From a checkpoint of a small transformer trained on Wikipedia.
Training: a variant of Muon for these matrices, 313M tokens, 9553 steps.
Each number is 128 + 24 x the weight over its row's rms, rounded and kept within 0 to 255. Layers, rows and columns count from 0. Numbers have three digits each. The size before them is the row's rms in percent of the matrix's.

# layer 5 attention output (transposed), 384x512, rms 0.0356, rows 365-383, columns 256-383
135:107157129178131112185165145142152122141113093152127127096149139090127132100116148138123159103130095101129115155122126124111131096084144139124091138115112169120147171144093136122131109132170163111100115153088126110089104122136161129129171150117174148135145093155153058140152098140095132114115135156160074086127129131132137137116098173160115137097098140152129133070149112140151131116127
135:120147070137112094140087155122142158113124109142147137146109099123149119120117125118182146112121164099168165125120155161106136152130126126097106134124122151145133132103102121149117134108127093134143127116129174141169090123149135161153137080161102158113117113162150137122127102150128151109126152129147154163106148108081093109078124120146120129145146138110113120155135125159135123112126
132:080117110146110145100101141146151159125132156146139133162142140120081162126153132093133153135128194132116133117150160137107126132136187107128122086130127129112096145107145130143160086150102157151141106082123135154121130151076126127055143125129073162200128148092155151139100138099123098123122155184116148146132113151106123122127128114146109159087131164121117143117118107115126120123126
132:109102140132175124095119082166137130057164173127124129169108138149128143177126111152173121137118130115102111146091141120150108143158068115129098103074183118125134154100122109143121136111140123160078095153145107171172110133186156124171132146104169146119113107140123101125119131094172097096128123084153144147080137110145106149169135119133106118147139122147140140087081122094137119126145
134:134131137113126114159061151102125163128127136093095101131178136134102119145150141138144134117089110116142128116117108113084108144093136132125139108133161138117117113143153166155125120102119144074125122105084140127114128139125143104124181127094086101111097081177127142072131148136118093117125119123058138149105123137110106115124088099122153091132122140130155122073126120160114150130118
128:127122139112117100153114142157077124113137156137115127105125146109161129132131134113127111160166105112135102132130141133102141085109150139116098153143128139115124085125104123155173150138132130123100128154164121128100156143151106138135128145120112098127119096164180153128179139146147118142091094103140119104098110099137181124109175098134076139130134146119140138141122119114110107125129
131:110126111130100123136158126131140132094145085118121106129152076110122139108112156157126109106087138152144131126089121146105128119115108164129083121147134135082102094113120132122157146110136101147150114126127121092147155183141142147123141107123159084091154123079142144125117097090131105136044094136154127141146117113155139163166193096148129125118133117106112149140180126141160128148155
135:176134133138121135151098156135124098177110108125088103109054161137127144136143085133113121145098094117103152107101181118107096158155092155133136103123116138101128095120158103095117115118116156074134134116173133182100147116125111129139105164163077128133161148121137121117125122167105128152149145144158163139140104124117159181103143054121152099122078109090119141128114113072107136153150
133:106124115131163150142111084090111142133161126122110138115124137096093126113112117089137153138116136150113114122154123076139135095164087151152119147114084141114099156143152129130143105097155171172157114145126154114094133094127120119157118097147141095140149084119131155159137090119146140126112100089158092160124142131133148102166139113143138105122158126123134155088083150162131095131153
130:175110132064149119102140127134125086104143127121156142136080129158195131136104165114177126147130164129090116137159116125092141116081153117180159123136135137171190132159149145114164101170115153147115115116098126092156153143113140163127128112125107104116197105147129079109124153100107131138080115146122112112110146135165073158133140139153142122169174105124118130125129137124114105113122
131:118135111109133162144156133132089094143168155130148138132157095156127141095078162134107135115109168087117121082155196117119103122162146117149114137116165121113132103095101103117153160161144089126137127120120143102130120134142133122153146125148155143139118146103086142170135146130118129107130162143112150131110106121123088125126143147113117150073119135141125137083124120129115151101138
128:127122130133126127161098147110119152134157135090158104125140129126125105120101100118169140107149156106120137112137130129095127147112102137144114110131137159155126138152137150127127115167134130147129107106145121137118142115127148071098101164131159115100103103122081139082073149091131149138120117167123140068128093158162147131131108129150121170112104149143069139073152091143122172149137
135:159118100133110068120098138151085142134123124088118101114100101158113144083150160123140142136124123107130129102120120142098170109099087134092120139155177143136133119171111139128095149151100154116120177148104102173149139141121160144102145115146139124114118156133058103061120128107099116150179095109134133121178094121154127107112132110089154130088163149117161139115118162089108156094147
130:154101114163146144151148131111095152139160125105090107136146140085090161137114133169139169155080149122132100143127098108136174158121140163098151115098089163153112160183178140146118130135099096147138129106110110132151141125125143160120100136121153154163144137187124123145107136077113111148166115122136103141130111132125114180143120098111131095119105121167117064134122133139106116117129
127:101151086138104128156068146113111169092123090123096144151189119113088093101092106112099133145134137116165138114160151114134153106118190119186117159129097143128125137160162132148136111141097079152115141129155153091129135106090154092189109127169145095132151137115136152129101103105129195160096147099136146091130167128153140141104137116124136150105086100126099117110141151079102136157152
128:144140073155134128144122143105152127170115104120141145078115112128112118149125147105142114072115095132146125170116109134148120140149124141159148099135148151169113125131150102124133102132182144109136137130073118120115160116166154143144170117118168090100127166103151160126089150104143128104099108140122131129140143104101111117105103107112145107110116117127108163131130118145084144116157
132:075149132135105125150151139123155112104133101145135174157128124159119149149133126111121136166138115108159117122084131124132096123126088151158191113095120100140173090149118156162150173167117090125130119165105123142132164089138141121116128123148141099147090101098106116116133102119122098126124118107120166162128147123117135180197168130096126148130142092156154153127143170125111124161132
127:097150144123175159135178166102099118123185168128141143119169122136149155124142136135084167130154123099155161099142133160159126102139145121113126156124118140142113077135122159139089111135147117127122165135120156130169132119127105114117137108123114090114124120151149106112154118121085101159118169141113140118093093131148178155150128131076158129117099164101130166123079111180145083114116
134:122105130117119144126134125145139124125148124150117116136107079121075147142091132172142107140147095131131160099128168104141112095136143133157176118095078144135091140109145167160134116090095106084092127112156107129146161106087169148072108128124092165114097139149121091143153137106111157148102121138147133128139134167110123104142097126122129111110141116158154133123125102145163151123149
# layer 5 attention value, 384x512, rms 0.0287, rows 366-383, columns 256-383
102:125100102115123115143135148112099152155155127129098114168121106169123127133106138151144100162108063130107131120114119114107141155167138139096112136175147127115120107104130110098154166092145128139069130131168132076139185096126131152194130146123100140151135118121139138097151126112114126124114157162105132096122143156140103088100154167106168109135117132131157135125144130140123139140097
101:150169125118177139134172154115151170136126130118139082158124134118156113117153163122142094127143132170118124149094102122129132096114119137123138149102143135137123133144128153112157123151084186151134129136101137164166123171145125128146100178106127109125135116153101155102136148111091133150134138123142141172165099138156093104115081169119147146131108132141116138141130154113104131118112
100:145110124097122141130155144142127146096127124144141154119143160092114141081145137140142101146146111162137106130103137113118142133161121141146153146171112126118190118123136091139157133078154152115119169122158150104137122143118122117148126154109137136111090118129165110141113128169132135103126109139142125117135108142119120114138111147109100085143100122118120135122121163112134110134077
102:130114111110144142104153125161146127141189138107130110139130121105127130089127108097112117143089127104152136191142101086114151126115140137116102155145075086155114091157109109133082150111077103104130117127119124147109175102115104152145164130116107148143124107125148150137163107120187139082128143115138109109165123124138140128136120145123171154153117156060155131086158158097145120149121
099:145115117123135115121112089127142101143163130136122086118101109158128195122144129131153155132155158090154139132148103087143127125114123116117106169125104130106175152116149154114106116121122133143154146143153121100104162143129102130154137121119130132111121118141120166146091149175102169115187129159102120127068148148153162163106143152143174098140123129124114104135130187148157118146114
100:112147149111076171148124154120131131145160156124089104150129146116127087114119119107136124141149141129114130132157173162204143153089152149151161142105148173127104092142171130159165157129117131114146115155086150137145147127117085106150127128157141101154146170144157115150141073139122129078125114167125115151133150182108102151130151124083137112151081165112130108141120118102166155117144
101:130162120120166123116133174125123137202118147108149143153116151130127130128158106132125109106143149138106112142143123068124066120132139127126117136161138160117133102159158166090139130159128182142092148190151086135101128147181119144127142164135121138154091152144132101130155115114122114120117115114126102147139133104124152075113091157126152133113089132078140134154112105119129168151065
099:129113163145131150132094156140158075142153120131123119142148112132100089136136130172131127132148083103148083116112169158177113167079154116073147164164096162112098127127094137173150123156166142063107108130139144152102108122107114124136179102145127119098140131142112121127100163140119120112150176106144166080141119080115160113135098131129121130124117135129148138120119176106139129132078
099:128157139117166139155159154125122151073132077089146122137159155149165120113111148133101146136122125142083118161128082135128121097164161126126149130124118103080130136133100096162197137132126159121131127150148141140180169126124111141116125152142140140083143151108157150142124160125131127107101125153143156143132119151099125105163161113146088128143084124174157159122105171112127103146129
099:163127086148135160125118147132133097155174127152102137117119143091164141139126160159145102111123100128086147112107128178144153147098140156131164155121127112123168091115115108106130116104128136115098135185132129130155082100137197157109120093204114116093104110110108115133118095123128146129129167111097093118122125122147130182049140115161125130182128129110119114114128087086159115123087
097:126133128117145128141100115099111092139112134150097125116102137169091128149180143110132142119111132114121155182118099101149154130164133079147091154134110174132145148129094064120139122093123095158123135133151141146110125137113133074093155144155132195084130118128143105101115129099143146137123129112118113105124144124066102166095111122143146104137127141099143137163136116109101136137113
101:123159090093143125088107153125169138131135121143131147104150136126126088124096127107142145154138111163068111106153124109138154147160085168130099136140163132143132095140095106147116155143086107139144149127152148124106149120129145129105106103098117107143116118145120088116099107088156142102094080108147164133171113140188131149133083123107154152168091119097137134139109159151105112116107
100:104114091134162145102140134070114109106125160127165105145116107150177088173087149149156151178110153086155138095153150135128107122186161124158121167130162126090135147139122135080127118141138125156174143147113098139138116146157151138097161136097156118132123118127185108132124120149159142126127099110093122149154107136157137106121135121148108125111103094100154113107174132126102063100160
097:167137147140104146138135130152146119125109096139137153135105083139127123151104142155160088161142150151106084124106085073137117137148095132129161162161114126121166150116103114105107135101101121119123126121130162117117102093090172114130127095137114132146097129133138103115166124124120104108136153124144121166131155128097145161143117113189205171149101175126172101147105095129165124125115
098:130132142148153134100113130116168157102129148132130159130120123125125178150130136167119169111098107119121163188132088168143127138091059135110164161117145151120167111149127099134167132088149145148127122120111146116096097168108114093110125124118136141147174137142125123114111086112159157166138102145135142129135109117180139121156122123141157167154150115165144115125132126071132135169126
100:107139117088072156097119153125124116151135120130114123146135152142128153123121109090106076139142116088157114126137152115117119125127161131107173113087144152157149170130145109093117119130097100058100121153105172149168105132153161132197120135119112129094177157160137109117093163109111169142140157149170118130134114093120168121089143157161096110104135148164103129144107056147146114132120
097:138093125121129128179095067147127137098125078177109124119116135098109104119145148138139129145115141110124123136117149162156113147158131162155124106156080112087113116141171131094116156090123110120114090155131134115112107152135131094142138092084128121111128139118136094129115128137108143086175121139136084139126140139104156148109154159099138151127108097137105137126159141099101117148124
102:098118119144100137145164089132109177091119133141093136124149152095138142105129124103102149170129117101157092143143143180140136143144125093142106103135155164152155087160099139149103161152153119203144135135130136130153118147125143130130138129127106149132168147143086164134131150109124137134114116143160157102098149116135125120101120177129178100061157108125156146101106115112132140116147
# layer 5 MLP up, 2048x512, rms 0.041, rows 0-35, columns 256-383
102:152144150137125159104152145161133123138091119122114108178148134106124142132080140111111126140153095082139146166139121154136094109127100194159094156129119129135122131152104112134122167095102132139123126114124146159125136131147159122157174124181136121139142151154132103129111125167126120145128100093141114140127116150141126080170112112144164144107141160121124141145123177120097120142138
093:097139166143157137110145079083114179161094139131161152099116118112111099104117106118153158119092133103161164106135158146115120110129098128146114161130113187143120111127144141116150165164136107108180127125134159161129133121155134106122123102124083110143126099098110109079114129135191191107156124116128103111125130172135141121136111122137156132115138181101109134098104115109117121122103
097:141126136088121144151127145168132137112136094149135182133119163122120130132115127127180155114156106105079126109106125143117136167122168123135128143107123154127110147140104156167132080136163125144089137144152124144108134121160131122133126139127142114130133138114115135135132097132079121110124152155113132126097077103117095102121136150114112122100137106110105142118144137109144132085094
104:131128098072161142139156142092088141137146133120165122116155089112131147155146159143104138143184125140166144141116135130127103128106099109135137143145151136113136149117097126119150149124153133146145111122137155176118103128163149100118123155093123152108185133136169115139127129128097104124128141110139124128148089158116109151082091151153176131149125109081118168131128181140106152103120
103:123148111118150141144167169098063141105082106111104147131144149102145124105167094162156151110125127157100112127107113156137077135137123119180109119183109170150098137112138144076115095108105120172131122106163126130168141138066138136101123118155120149141069104157130132150125102148099184080119147114144122136112145140113104164099102148103159113118115110130114139113157149135108112145152
105:102139120085098157118121121131153145123122141110171148156127114115131168108101155109196144117149112138173168133128122122140101121125112138131181129154112127093150134160126141110134152129129133115107106136130092152111106110139117153155168132090123114145166139137098190174143091123101134090133143111126100168128144125120130114115098168127113114111173142147157130112167147152103148107142
098:156119124161181112141096152127096133149140130134134145143143121088110109164095134142116132120086117124091151121171093138096145126099125151144128152128132079150134114149164153148131128140121105122132097136105140138115163111138127159127170126115113165090122115131156111131148098131104086146100141153153086079144147126106143149125122108155086125119123099077184110131158109138172103093125
101:095170136142110083132103158138162151098110141125122145109124143083167139146134106125140128118143085125103148104137204144144111132134122129133146112120119133136096102125115118126082152131130132124163161122144110120146104149154099081136159124119124104099100130144121097092134125136117117126143146166104148168122114122110165104130149080108163120143108124102126153117157145153119094133119
101:101111168092127168114179120147107131113101125093138117154095150123157166190153127151135125123120149098150153116103094155136166128077133111126127124120158187130137139086111102148133081160106130097105143130149119126103137092129115134148081139126106122125121119081127118146087131160162105161120137156138168111118123110112104100102154104080132113147138127087121113176105147094128137094162
100:093164103170176156129102100127137166155114138150167094161140101125099173119136109140123156114134146075129102104085104130141107133122125102122083110150136158112134102102114121142187119154148096128179141093093120123101155107172134133114124150097132116139149148160127100122161109151173142134122124128122149158136130143137136116128108133140149154150121095106136132112143145177122131128143
095:132110140118095128147163167122119143162111142106088105165111159136133157096132121115118153157083152130100149154121114128111147088145132120128131108116113070142148129089151122100154124169116088136078097169109130099118089135103130129130137151102093121099098155144136082122108133129104122137141161157101152090142129122142133088142059089122136117132118100131106078114139154092128114158157
104:103101105147137172123161128126133110134115099121104105136111151142148135111104130118109097106118131128133125132093154184128133103144121120128129103143127144128097137110118139097125161134100124136118117097129134135141123097087077111105125135139090090132141148152155123108118111116101133105106130176113173142127113104049190113138113102194115114147148138120134095173161117123145124137125
097:134116152143134144111096168105138125123107127138089121133124095089103129118135116114108112102132164170146144141128128103123155186085120105188160120175157154101143164128123093139122135115142090161102113119114130123123141144156115137147167130103118098111142141140070160106114134157133124121127144174148098148119151153101118141155139125134108137140177087124142119162143104109146151183145
101:136098103158160166161157116131123112136134142145156101105118130178108142110134158126128140089085163129088120148124124133141126121154128158167080115157121133152132142117144146103179163124141107114146127111117139079138121129142108101125100112124105133122129137112149105110104099131145143148096126143128141107092103142085152148141120124115147129134117148156138116130140118064134146113132
100:082164042104153191162104090128140094166117103142131118130124104112135156134111110114159091143191134182136126132168104122094118155147108131137094128122108051175103072120117167138116101113131190119111076139176097112131138152135121120120156142169134163157119121120133145131121121160133127114094136138129077132129149129172145152103124113148102145128109115128114100144133092106142098103109
105:125122075149112124105072096100195119135120103114111093115080184128103099110113113123107148134071147129105140145146132099103124085134153152135155107141125117119134115139114135126085128196132148106097127159119123134119136089168106174110114144157132125145104103114119086107075119155088138077156125137117073109119120103111152087146162119151073130117120191149152078146111089114150133128108
095:109122138094074156131113136145146087076127110075138113126128158087096127144137134140145135121113112171141155129109075130118107115128125130098111138116116082145163101111127100116103136111124166131108082112146177148113155138106125101122118077153116141052118153135117141130130103139111204063123098128148167118167142088136111109080138112134130157162136144149165126132103120082151119144132
121:167131129129119154113122110115154159124125149138141117131141197140072091141135099104169119132132117107146148149129126136150086148102111182084195111153154123130148123137122149133119111135094126110093145176109141131129134145138185140166095179113108154141112137140129149144169158157118169117160142139107154100141126090126115121142104155116088118176118108149130113089114156121106195132127
093:142129150109139138110122155125150162150127151114154106087092167119104087131116095114144142077101146129136130094108141104120160081144127118160130118076122106120134112129080140139125115177118137127110103168155096126117129125134148149173185110151134127109095084108127123119104144130121139098125098158144112113141139122093173094102142127123118098150146163138128100151148153114196129183123
104:131136169125098128112154127141108107127114142086150152134171145093174134104132122166147136147116115131134079108107110158092122111115157109128126101118121137156147161101108170125117084185106122131128097130133129123105080133132109143130131180158112146142133118118148143130156157116116142151140151108153132162132112142154074140146127108151141118145126109096174117103119120136175106123064
105:159074115121100104083149126173159108179116125124130134157116136073148147109159101145107111147105072156118119147128151156158146115136136096074157117168157127116086074097113150150165157114111126155124089176132157138122114153139095122146134113139114097134116104109133108131117136121120131126116153159128126161162126132162099116142144117139137178089134171141128137111130169080103172130108
092:101147137108126126121122098112141122133144128138116120098090130116128100099141109146145165115132105140200144109129110116133146086150126124107155129133120091130146137115140115160066132105180130100146117166151096143156124146111100159132160139145127129139106107118095131124144086136110128091130161126140117127156105113188115149086146163160117100142144098107120122137114144171125111112106
098:160146117078150130096104166141138157133137146117147148109137118152128132139148139093089118122097115153137163139149110136115105159141109127090094153133113089171195092126124187177097139092097133107124116131137115151134131094124125126095109086145116123124167128170153166154135140110106138174150169108084114109169130116121134124121134147139106096126083113132114122100123103121119075153118
095:140162148102141131160131163107115124118121165141166129122139147173165091107154168153148093153096100138145118095141106120164167132106140131151071143119139093132153144148118103103135080112128159129128131114112127111149131091124102155201156124110119086128114163131170126118109167066144100129158148120141079117146118129096142108136145102118076140145112118139079179136130146113147098139126
099:105159201119138170167142132109122136156097141100129170169088118174125083099159157143106165150085130173135119076168121135149162123153121152106120145137099132139140106115097177172131179114122129127122143148185151155147104116140131116099142128191066102084115163121154104124137119106147135136137125118149139129090123132153128110118145161105135103110132148149121126108111156099137085122142
096:118151156149125108108098123145134108094119124153154089116150097122130133131134147112148115149159162109125138097101122133154116094111127137133106137108120134097097167137105078094134150159127135125141110155126118101121115097102161129097146133129077130107177123113122121128110134091094115132119112135137158161100099106096149138118102082133098135130121162120106143111106121120103149132106
112:122109140156095082093143150093145129183146136131128106088162122112137105115152144091117090142091119101082119109137128111159114120126126146121048098139087137146088101116084067121129143135135064137128103105112139106127175130090135129100151120125147139140145126115101141136130134126126141092124142124125097125183130128130160144126138149088144101133118088153132156142099182088138123183188
100:121174116055056111133131185157145101097138113147163112108112108099118141111162135144149097132137148114109146133131122108142139149110157132155142154123094146131155139097154117112090101096129162114110111147135126097151122131151121101098146124128123151137116130158189134118120173136150141154133122099134152169114111104143139119154138119174117140116152118120127133158120174092162053126155
103:098127134147130167144088106115146136091127121089123136173078132106118138177129112112107161120121163132110125134123101143135165197140100149152140180120129176125090131111153142102137146121161112147132133100122129096084141149144136102110132125162072164130166103121155129127089138134169119104122128138118141079122107154094086105109096150140147131109142102120106155138130099130130105158169
092:125098114151097114134132183144135168075178092106128152181109126136137144117133145095111143139118123124129170152107112142161140118151135134119142118180133147140150145129138161147130129148086169118077135109131121142152142111104095157154114082104167149147107162103075131086098168130154102138128095110067087099144175125091132131144127109125169133124161155172124139109165135168174132107125
103:121152131119100119105159179136145143149125113080180138117113129088099105130107129153134114101088115154117129130113146137114095079132142165143135090131124147161155126121108131111103150132170144165130116111137103109153136144152127134115100085079065101133131123058112082121136095122153135142177156120139143143166167136150147101153099135118121134086128124131129131128159134110057125076135
103:128139141147145143167127128133143142146122134148133118144171138144144120137160089138119138126119152097145095106081148126195143094117114124141093106121080161143156161086138145106146155133144115106107114160145142110105135141108192119101126140134139139113108131138153132136127130074122127143150130102123140125063116101155086105077131095154130125151139142134125111138132161069139084145131
094:075107128137120174092153151130097094099099164111115151105142142087181110120154110114133132134105169130122154117063164065129103129133136147126138117145095165122088124143130122102154113118124163107064107115129122117113138114127138074113109108144120143141125134154162113133130122122126124194115125170129132145108125136085166137127080120164137113089134126152176142147114126128115169128110
104:117147176129080150137117114122148143109095182098129147135088092124126139099080102133115153116141167124125169158134115177127142145108095114128124151151118159115128145140123131155125096124144100157122116134112138112104136118091157152118151117133081156118104109129153133115185119086112112119119148125131113121143144143169121145135109108144141146130122138154111126129133128121111105103158
097:077135119077136105069142108140130121144135119129134121128095122140131116119139107120172156139151154120115135150119152094100113138128154155108113142098130158153124152098116107161114132160097085163155118156093146131106128158101138137175123176126088123124149167157139124084130104130094131091134150129100177105145161091123192106140109173134130129124103133122093142119117107116129127118111
101:126097158107152104138120114120139127142113134156129131137139112130148121088124137119162132155149135136143118111114156134065144137148139102148133127126084135131115160109094120137084155132104121147111110085139129159136118115075160095111162088148120169112132120141086135129134149135128069136133166107117130100143092176114130093109146127147134076136144133142150089126159149157152116149144
# layer 5 MLP down (transposed), 2048x512, rms 0.041, rows 0-35, columns 256-383
097:121114099134121128075113159127078129148119142193110110139098121112129121108096122113111100157146109096100141105185132124152117157153129139131100152130126141161112143170115105144142141108161113135176097140143159133139135115141098105176151157129164127146097144124104120113126173101117107118110111119115115124166130079088104126151128143168156107145154167157108109170162128100165096116133
087:110112147134101090147109139151129103080116137143139136157112121125120114145104131078112118134177109094124113109155103120131130151116146123136133096088126131143143132145108156113135118114171157138101102127139114139095125136104147161136153166126173150139121166121126105143108090149083105131136094144119164129117125105135101115125111118111129108156126140097136104128147128143156099134150
098:114139143116162125125095112141134124135140139127108143127146119161102143160121099130174115141088138145143106134139090158160132149115169158124108113120169126127114156126140121122139152115118163121052127116109123141129143139142135125095106129163148150160151117128107113103152152157124099131121128138141144149130110103167150190127109110147111093106079140143126151174144160147142119070163
091:127125122141149109131133177121143105117156101124138140103149094118137142148135121103111141156083156138199127090096172144123119085158096147144169137115124150163138123157129140094148158148124148169100132122125165083091160114140184128133144116122128141142118129150131183145136095125186132114122134145089109137151114127097190160130145127131098119136139100103130100162147113095122080188136
100:125133108137157090135117129114111149123145111131088096137123162126151131166137113157193131134131151133165143119146133145167129110136116136113119125093119157101085158134114134156112147082111100144139132112121134158115082083130124117111166145106099135088111138112150152132121067156135104133139098141127195132153147162110116121146119153133129122081122127121136171151112136110165143102099
097:115115122100112136114115148137135122114139120152112114129109113143143144138134113129105096161124139142097120144163123125138117102129120147144159117126159143109143108111174132088170146091116096133154138174103119110146143153116164108130138120174134119109132175140080132155141107114147151136158120143162132104136119109125178131099165146113089100156194136121103036178150122131127147139123
101:131105128121101154120130106135162126102137120125158122118137119155110119104114119132138149098151180144109117123124107150153110117125075112172145126170183115099111173138137136165115128112109125154120123120128118126125086123122122113096144147135102132139156158114085165120153147112101156095112111172109123083142138155130107114102138137134118137108150111131114119112118166153129116156140
107:116170116159111159140122191151170125102104150113139119107155154132108181143119164109125134085176115116139122110123165095135096121186147113142115119171136135124101137151162173111102133149116128102160125121133091119136088130111105154141094145156129116129170154174112111106123110119113124098140100151130156128140146096120149103128146071157140137094132131094149135113116146117153131131096
101:149107100119143157111077091086141152115125103152100144151095146132099148160113117141129164104166121135131145134138110133103103137163125125154115118125141131113160076138133109165103121126079088093111080180169139085146140147063159101177154126119131130103175130126083135107124090134096125099151123113153141140112126119132135164136128115114112104113118140122109138121142159132093101116113
097:148122195128141151116121079102103106114158171129130115091130136100096137138075110126161084145165109130123145130097104135123182182098138094166089110146158123155129095133144121146119189155100152134133082110135143132120134097105129135139176131129152121135134100147143155150117115139139114152105109137144155107151132151105138153149163160058138154135140123121108106146114123165152136102120
091:188151148156159118148122141110044136126079127096128151186107126145138147082152088143105126088088085129159114112170160156171107149133123126153165112130096142105154131151127121136148088110128134148138120095142113109130146125119118154125156141134123109149111106133152111101094105139164103118122140103117107129130105148155173171111116078117126128134140145158118141108113099163135142122135
102:141134099102138119158103150135152105123124147133129123136158127151143143124160123119096119052147123121151139112116129125105112139134162131166114116142104106144144126100124160102097116164122119116103112097113125111130138089117112148126154135104156140153174126124143155114129081115106132092121117135157167114171153111086125164080117072132138145199149158132138130157141134140165106148120
101:150097129122144134134134101112176105091110103151093120097108121108168149138115131179095088125102130101140086100125132139165094081106101126108136133142142150144135157134146126144140116134146141110099143110143137174175141127104156130130137094140089161103096108142105125123152207103133138118119098101173100151127143090137131146126151140154104121142092096156119108123135111151126096141119
099:116155107131093121158144151124093139123109146101155169176110133169102129118134149139112145131140122136141160051123113131128089125180149105099120091106131136125181162078146161141113170146143140141125151096117125116145130118111122128138175177128143114137095129120103108161157164139142122151117119142123120108132204140148148142117136135112142145143107144081137099134120095134179097142149
096:147092140141125103148136172136161127138130162158137117133145167123140115156101105125116088135147137083137102114144182138168114125099187142151181143135169147113119146103157162127112138104129156127129127107133160093109116171152124140144103135100156131124145138145121121148120147115115125128124118162152131111109099130119166132104152186151142146102119069103139110117125130140116116109158
118:077121117176144085148120098111121087157184135125123123142114157119157129134090149138143123119119178119104145140143145117112072133111118111088110152129116112152145148132153127143069131173133143096174134143101172113137092170178119109083111135174120170131147143119154121151126126136097124133138156090128137142099090152140128096147132124152116124150106090111127136120113112151182113120083
101:097155137091119107159153108101120151134149132132140143117129152131085129096080123120127102119118118134087079137102163133105131083126118098138132139110117188166124152118130108131155114105140144106149148135103138105149162133143120140152111142121093113128117158121092148125068110154130138094127161134123131143126126167138144124120100090142113117136148137122134126089150136146156124136085
097:155123126118093134072131149161111144128137139122121157138105157129125092149108071124111112146146094123136118172140141155150108167126144121131140127141103106101150180180130089150122116145180139122098110181160127118141129132152140151129131154122137158155145162138150092138139099173122108129128151138145150105142114132135124091179115133144111118152162114123156140122118111102150173078117
095:093154092132146166105126156148077115120139169126131158120107093107099144089147120128153107122137147075095100134083181135142137104147123137120137126131094118067112094141114145097068116169113153143131074154126101088166139131161117164098105164126150156139093124144153153131133137118070150092129143084141138173148127150121148125099136153118136174115123157135150110164160127135128155089158
104:150162154102130121096138103135118159155132085138147131178149124125120143139141134159146126099138092121117107119109156100117122174109128111119103095138096139136168138086130136141107136177143135144100126126106122105118109158148164141154115153096125145159159116057140155137170150112122165152142093127114110116103116110123158146153159139140111160141124171128177170112148136157153117162077
101:124134095143146143143117103175116151099104120064163145142155179123102090124113106136124169113156136089130160125146114146125146121131120103099111101135128145101136091138101141127138135139160130128119154103123131102113129159144119137134136184109115154127125118139136143078150067168144095116133141078131153134096175155127151125139117102112150114126093100109134103164133131169139090122128
095:094100157120119127097102139131121114135108099124126149136180140138104148147111144138094159088094114141125104152140090154156099149122122162153100118116097101132150088145095148120166105171117114168134146135146114101144116145098101126117114130108143153155157102126140129122107136088129139126128110139110137100137139110144146111152125137093185134159128145114114126145120091102115149135130
082:147104143111150127093161154168108088087187123159143130140150110102122136123162139115096124108135194122125173134109104146130090091106133119146124118146104130105133153145118156123100110173134120149156136129110118183135117073134110140124160133147132136142097122133119160176088111127164139096168132132097152111107108133115106112161140109148076142157120123155116125132126159138146127095097
092:092108175151119127110109107104144171151095165133123150136127147147187070137087099109110137133070105071112159107125094106098151091148131125140141121120136143098137115127174163154144156111080125114146090148118158142154151149153143143136155099126186107160124046136157086106154144112129158135103145144111129085169157158114117125191117130109137102141113133094131118150100158098099158081145
105:184121109127089172183105148083148141146154140118134170118118118148142133091101100118105175095118167145157152111154168100115087109124180096091127113159156154165128131122153107158143131143112151138136143133130106161158136116100134126145145090122153143112167144115126081102095156103112154109067105092112163138132139122173141120122106093093133129130127114107123136103107140123138121163157
100:217154146103133119081115164141125128118121162106209174116164158130127114103121112137173137132160106136129065120148148144178146116137117142151105137144103144122132143115104113166122093122120136115129100047120134101118111156132160136126101128089158086108107111153159124113112130146150149123148179139114176174110138139143121127159154129121123093186122140118136119105128125150110113127142
112:103084194129133143097159094080152097109146132142137119104121149132146154114133095124182134139111143142103121111104117146106127146112138099090122090135158152118105135093120131114104116094099119167164141130151101143087124122128124135081164136139137144145139091093115128121143134138116136102094129162124121110105141120128140129109102173111152105141158160145140090129149142082107147136148
105:126095105095114162145156173130165121136176111125131165082069154122093101137135134091139114134134111129106112130124113129152166125134152127141137158109140131114128080106107097182126114115138110129070122086110118108109136115111131142134094135125158136113198133128162158147176156122145110139118124138188104149106119192110133099127101151173130145154140093158150127149103125132154115120169
105:126146144077118141129071101128112118117113174111119126138128103132108136177100146114124099070171125130148144190186093152125155137146133121135135113150153128151134121108120148082116160143150146209163101162103123120126131179125134125112116126142112153165135140174146177090117134148133127127152135154140117125118090122144140110111099127132138180113107149121145122144110141141103187109162
089:123061103153104102136110173087100116125131101162136157101142146133121152097114135180133140118116114157136144130083115110112128112116101194147111123092132120105172113136119115158137132168092149111148187157138137134126146132151118126100105088100126143150089079108134114112112104136166140145117124112088154114121172113120151110157116113138166117109150132130095159104163107123147125131111
106:086092119101137132097136097099135120136144107093138087133136115140147146110172124113082096139107114156116121098151112088157147132128122125110134129110145156123130161143158166128158148151128096098111118142157175132133093091130169136160101167116163138111101139133146164121106102145122097141149106146104129142121130133129146123086142152112107123094119123122136115136155130136112094134096
100:177118193152121111175141121100171148159108142121170098137102133133113107136153145106117097116185107134076114129138149122152106175156171119161126126164143136162160144191123116115162131126150112157109133132165171126125099138118091151094108115158149189141115151105143138089126138145152093148125145123140111108150152142135129124116114115139123111116176169110154165139161125156092161106118
095:127162112167188147131141086140115151090174130130153146088127101139102143103100083110104145130123117136099109094131117125089107132153170155121125143097114126151143151163144137101152127135106105117114148183116136125155168130153122104162133159149135107132135137143140127157116115157149147153129154109142132147179154166157133131087116140088182139152102115137107138163169154123158098139133
100:183149128076131130156148136110161114117122149140153165180140123133121127169108072170145155124158111122124139123068116107110124139143141094110113135107118171081120143160131102177079122122115101114123179132091145096134135109149149100134137123121178110164144127109098157120108172146170115142077134091128131158103146112130177139153132123102116135161110172106093110140130125140122112119118
094:124107113115141135086105137136100143091157148122156150129150158145073129131125132104121094140132126105178130158140144137128109171105160134115118124145129103149131164144098129148124129133099137173136127115100143179099125116148094117142150133139140117139130116090116184131137129160135131118118143110153104128096094190159137112124152122130114155169160154128098102147193104121106089138125
105:132175161137118102146185138139162111162162123155107114089138100139096088167115144123111076128129096110100170121137120095121157124102092102130143162122114129104152113129129083095130127164157112094110174144114109158161106082136092154148132135129119108161115134168138104125110132125149122112160104123116143108100151126105137086094103166129085139157159084127177095118166153146116152123083